Part of a small language model's weights.
Training: a variant of Adam for these matrices, 560M tokens, 7766 steps.
Each number is 200 + 30 x the weight over its row's rms, rounded and kept within 0 to 999. Layers, rows and columns count from 0. The size before them is the row's rms in percent of the matrix's.

# layer 8 MLP down (transposed), 1600x320, rms 0.0987, rows 1577-1599, columns 128-191
093,200,179,165,242,224,198,221,229,215,184,171,191,156,193,198,192,231,205,217,192,202,219,224,229,211,182,155,160,215,184,193,201,209,212,180,159,241,214,229,189,188,176,200,240,206,176,187,252,185,174,247,195,196,162,142,209,178,166,242,179,227,249,221,228
103,155,210,225,169,202,189,188,200,201,177,197,200,178,203,269,125,218,216,221,206,231,212,261,255,222,129,217,182,180,233,233,208,169,214,238,194,161,245,196,209,214,172,218,182,205,223,208,273,178,169,243,202,180,191,177,199,234,164,212,196,199,212,241,191
100,180,190,192,180,203,174,139,180,186,241,216,185,208,172,182,171,171,178,184,227,239,234,209,170,201,197,242,158,189,208,231,206,200,200,180,183,208,145,179,228,181,202,221,230,229,235,162,130,148,216,230,202,196,214,200,179,198,180,285,268,235,208,181,138
111,185,204,236,193,204,177,204,188,180,250,222,191,191,151,207,222,163,172,189,220,217,129,189,217,189,216,168,187,240,166,218,155,175,156,171,185,148,170,176,187,163,175,154,172,273,170,219,172,189,152,199,197,191,231,154,191,185,237,192,180,194,163,213,208
095,273,235,190,211,212,138,184,176,153,237,165,215,180,198,179,250,186,227,169,203,150,206,170,174,179,214,177,147,177,147,203,201,171,246,218,181,232,270,160,174,178,211,219,219,254,235,224,216,194,240,152,170,136,214,186,199,244,233,179,178,207,201,194,170
099,233,183,185,206,233,195,243,209,198,217,228,217,218,166,171,192,197,224,287,209,194,180,224,196,270,219,204,233,202,160,214,216,196,198,199,250,212,185,219,232,214,155,238,183,230,211,231,186,188,154,159,193,227,174,210,208,218,181,225,201,208,182,228,208
100,191,163,195,222,163,257,174,204,160,204,163,205,217,200,183,198,212,202,154,205,166,199,206,253,198,180,164,217,241,187,227,185,234,267,183,199,221,186,174,192,187,189,225,178,205,200,164,236,236,241,186,234,218,203,193,306,196,152,151,210,173,203,156,233
112,185,206,186,181,209,206,166,126,172,196,235,210,207,197,226,199,226,177,182,227,189,204,209,186,227,217,187,166,208,179,195,245,184,244,146,233,242,219,206,204,254,231,191,197,221,184,214,155,168,219,187,239,254,249,198,159,168,206,196,175,182,245,177,140
083,215,208,258,226,210,168,176,235,173,209,184,219,189,196,242,187,160,206,264,160,176,141,166,188,188,244,202,183,184,177,214,209,257,269,224,228,189,196,180,180,179,205,159,214,233,234,206,285,246,204,131,180,226,196,234,232,171,187,167,159,194,187,246,205
097,204,198,241,173,248,215,206,202,187,202,187,228,160,210,254,207,176,206,193,143,227,261,183,220,187,192,197,210,191,174,230,176,182,201,185,184,186,146,188,162,233,186,190,161,185,238,229,165,137,189,254,192,164,159,187,233,241,170,214,223,208,176,230,173
093,207,194,205,198,198,244,192,256,201,234,187,151,205,259,195,184,206,141,234,165,221,224,185,219,271,233,208,200,193,171,223,214,153,148,197,248,203,191,228,221,169,225,151,202,209,230,152,201,170,214,245,205,218,227,194,182,149,181,162,192,206,225,172,191
091,145,191,160,174,182,196,214,229,205,190,265,203,200,151,172,206,226,246,225,158,201,240,225,188,218,183,209,252,177,212,240,249,204,163,231,283,194,216,169,251,190,227,199,212,220,211,231,216,201,201,164,218,191,193,213,175,135,167,144,180,239,215,227,212
099,246,200,211,168,204,214,202,213,208,215,176,184,223,183,208,175,212,223,195,231,216,214,219,213,155,173,206,233,244,181,229,245,169,183,237,229,186,229,242,243,198,191,162,190,240,177,195,184,209,219,199,239,183,214,210,173,195,183,204,203,228,164,166,193
097,207,223,186,182,179,232,161,232,212,180,221,198,196,217,222,254,189,207,219,248,213,150,235,189,135,161,236,236,189,215,147,235,177,190,174,186,168,182,192,228,240,218,192,186,134,187,189,326,172,204,216,213,204,193,232,235,201,209,203,179,183,166,176,213
099,210,194,217,151,224,225,211,196,223,211,221,206,215,194,208,186,173,221,247,247,241,215,159,164,203,206,220,208,260,245,183,156,127,165,208,174,197,165,170,237,154,173,191,193,202,212,211,233,225,239,212,195,211,212,155,187,193,178,197,212,166,191,199,187
097,212,162,225,215,116,217,103,223,154,222,165,203,212,143,147,175,170,246,216,203,199,201,200,210,158,197,242,232,168,174,194,208,132,215,210,224,184,206,189,228,190,192,220,211,161,178,197,176,198,198,225,142,150,206,208,213,223,222,238,199,221,210,179,190
100,189,220,193,181,196,235,197,207,155,206,206,187,246,186,202,177,156,212,176,223,237,224,223,197,237,215,188,240,178,202,226,241,229,237,202,264,286,186,237,167,217,204,195,197,227,189,145,125,186,216,197,170,203,188,193,184,238,168,189,213,209,218,242,241
091,184,183,210,168,163,209,254,295,202,241,236,223,214,188,230,201,234,197,250,207,238,241,196,145,178,191,174,216,214,180,181,184,178,240,203,210,164,193,195,239,218,235,186,177,182,183,159,192,217,173,225,211,186,174,202,191,200,150,177,186,259,228,188,142
090,239,238,207,236,226,195,226,181,170,183,235,200,259,222,224,234,229,214,152,193,239,179,273,182,211,146,187,139,242,168,198,170,235,208,189,212,217,226,218,201,233,158,203,190,170,216,184,234,229,236,192,166,217,243,214,233,173,185,173,232,185,196,201,211
102,183,243,228,187,197,190,159,201,207,200,208,158,205,187,205,265,144,175,207,185,222,193,184,226,235,199,218,250,245,184,176,241,209,249,187,198,147,151,172,203,177,168,250,203,164,192,242,252,220,196,173,240,197,133,232,191,234,205,166,225,223,168,212,163
085,193,212,248,244,168,197,195,286,151,226,218,137,184,220,149,212,239,129,206,171,208,147,224,195,192,242,195,210,188,236,209,223,169,213,195,197,160,213,166,180,190,219,210,217,254,164,204,215,165,216,190,183,174,178,177,200,229,183,182,182,235,238,166,205
097,200,203,210,196,240,246,138,199,203,190,238,154,150,187,198,239,286,225,190,221,212,205,196,183,207,218,190,261,209,204,145,240,223,211,234,172,178,178,218,183,189,200,223,240,95,198,181,188,195,192,194,227,174,191,189,216,189,219,209,228,233,213,193,203
108,239,160,178,202,237,210,146,218,155,225,147,247,203,146,186,179,219,225,166,169,213,201,171,160,197,193,213,246,162,235,189,196,248,207,212,191,247,173,165,199,206,147,196,159,233,177,218,230,208,191,213,135,192,177,199,158,211,202,183,179,199,227,242,227
# layer 8 MLP up, 1600x320, rms 0.1, rows 1578-1599, columns 128-191
103,198,189,178,219,177,201,163,195,190,231,182,191,190,162,201,177,161,238,190,252,192,162,177,220,148,225,245,263,201,205,197,197,157,197,190,255,191,154,197,159,217,241,190,198,249,181,236,160,186,198,168,176,280,261,223,199,168,234,193,173,255,206,187,149
098,136,223,120,182,212,201,210,209,168,179,219,194,175,171,198,220,171,212,179,205,242,233,133,206,215,144,187,163,140,223,198,165,223,174,190,181,177,172,186,224,186,184,230,195,206,201,232,207,247,163,178,211,204,216,205,242,209,231,212,211,206,188,209,218
103,247,148,225,222,218,206,221,220,186,200,234,195,183,157,173,210,117,232,200,263,211,240,193,187,211,170,228,222,206,229,209,150,251,229,203,215,212,212,156,237,194,171,255,179,204,144,209,205,206,235,194,206,152,162,208,199,233,196,199,190,194,252,183,217
096,184,193,267,177,154,211,188,208,199,185,169,131,207,236,218,170,199,197,230,206,277,234,200,197,212,184,206,208,176,198,163,158,263,161,226,202,187,204,200,239,253,189,198,173,166,204,159,201,219,175,260,224,230,215,215,229,200,195,192,216,184,184,188,176
101,203,168,126,229,170,236,227,222,186,161,247,196,213,170,223,149,192,244,176,282,207,256,235,155,211,191,203,211,157,244,144,212,184,159,145,210,194,210,193,249,179,218,203,213,170,223,184,187,207,185,199,178,214,157,214,231,119,175,190,195,217,181,181,164
100,165,172,203,215,225,172,206,194,175,199,172,213,173,229,226,226,227,244,216,238,211,225,188,198,225,201,145,169,201,176,190,168,192,168,201,177,201,212,240,258,264,213,219,209,259,178,209,195,206,244,251,227,201,180,169,144,206,232,221,206,158,213,246,125
105,176,207,182,193,247,210,213,211,256,170,216,207,118,192,189,218,166,215,179,211,201,196,175,273,232,198,230,178,185,170,174,142,186,187,211,183,235,232,171,246,183,196,207,233,192,201,196,190,224,199,215,178,208,169,155,176,165,209,235,183,170,215,213,182
088,232,243,206,202,195,266,188,151,213,160,195,181,147,188,202,178,202,228,245,166,220,213,201,237,202,192,210,192,172,188,275,195,235,155,174,195,210,208,180,225,202,232,226,197,220,194,191,102,189,170,187,168,150,179,181,144,220,165,217,232,235,172,173,209
096,199,216,182,233,235,189,205,186,174,215,177,224,233,227,172,190,184,186,169,204,147,185,186,166,233,218,226,162,223,197,196,239,221,224,210,154,206,246,128,240,210,235,203,200,229,219,184,201,197,221,185,179,217,225,190,186,149,218,172,177,216,194,202,173
093,259,222,199,180,248,203,246,188,195,260,214,231,155,164,176,179,209,181,163,247,164,176,159,239,185,199,227,162,203,247,213,186,205,200,200,178,216,159,211,182,191,186,184,238,259,188,197,191,186,200,159,242,192,218,246,220,250,205,234,156,178,219,208,149
093,185,223,228,218,195,230,213,198,208,206,193,218,174,203,210,176,194,203,175,239,194,198,198,194,247,179,235,229,214,202,215,199,253,156,181,179,199,214,210,178,171,186,203,208,206,204,170,185,211,226,168,172,227,246,217,188,194,218,185,204,149,202,166,172
099,200,198,213,179,231,190,168,149,194,198,206,199,191,164,208,235,208,261,192,232,234,190,222,191,207,250,195,214,113,209,201,229,237,194,182,245,246,206,177,169,176,197,246,268,225,169,153,180,228,183,226,134,203,182,215,178,228,179,191,204,194,241,216,173
099,161,205,167,177,239,207,254,206,181,239,217,229,169,181,213,230,211,217,219,234,192,159,201,169,244,242,189,202,190,174,158,178,243,146,174,152,150,163,175,166,214,239,214,210,218,227,199,130,196,201,210,264,216,207,178,155,173,197,211,194,185,202,254,213
103,198,180,211,221,183,212,157,225,198,213,174,230,175,199,211,206,150,216,144,222,169,223,173,238,210,231,222,187,159,196,186,192,201,204,224,224,204,231,210,171,271,220,188,247,197,193,207,146,169,206,213,172,182,239,201,198,192,194,106,160,189,219,175,141
102,210,204,182,185,199,219,194,199,190,165,193,197,211,148,148,206,181,193,203,183,180,188,186,206,197,177,214,180,205,198,256,205,223,205,192,171,198,217,153,255,219,215,194,201,224,204,187,214,267,209,207,220,214,179,200,233,177,131,182,197,143,237,202,209
095,166,169,231,169,236,190,238,213,233,283,158,177,139,184,192,220,121,172,227,202,228,195,200,158,164,198,248,185,219,186,221,173,262,145,196,139,211,176,145,222,269,181,230,251,186,149,211,191,218,193,207,164,179,253,211,212,174,194,180,204,221,245,212,209
099,192,260,178,196,173,182,174,232,175,202,169,222,217,216,248,241,204,188,162,258,223,232,120,246,180,230,198,154,187,185,202,190,222,194,154,172,179,187,212,191,214,196,148,158,208,168,193,201,221,221,181,197,182,209,191,270,174,246,253,200,180,209,166,204
095,241,195,212,229,192,184,201,241,189,243,241,217,227,214,219,232,199,207,180,209,174,214,173,260,229,168,203,215,209,205,164,228,192,221,212,174,194,142,163,245,162,207,178,236,247,198,205,195,195,152,189,191,280,212,163,254,206,234,216,206,203,200,218,148
105,176,171,221,161,222,201,185,178,233,204,188,185,182,219,151,147,159,184,196,224,212,196,211,185,209,184,221,184,195,172,170,163,203,205,195,186,225,228,240,172,200,222,228,203,205,207,165,185,165,144,220,193,116,209,182,213,178,179,187,157,158,205,200,167
097,191,185,219,156,218,172,198,228,157,234,174,142,156,196,222,221,171,168,203,208,218,181,130,173,188,141,217,229,187,205,224,221,217,186,178,228,194,202,172,237,207,193,200,160,226,206,210,212,176,240,222,211,182,215,211,201,164,166,184,220,222,246,188,214
099,156,175,198,184,228,121,188,205,175,187,189,166,189,199,184,233,192,205,196,215,178,210,193,274,217,178,187,200,215,215,229,264,217,226,215,180,189,190,140,223,202,195,216,218,217,227,256,217,224,216,196,189,138,215,237,194,199,207,253,201,233,244,180,195
107,188,254,209,212,202,169,179,171,233,188,145,207,186,213,227,159,167,214,141,186,178,213,191,177,152,175,234,230,191,177,162,206,219,196,198,198,153,190,185,188,224,238,254,249,212,209,233,161,223,225,171,172,202,210,166,224,188,177,216,191,213,245,270,205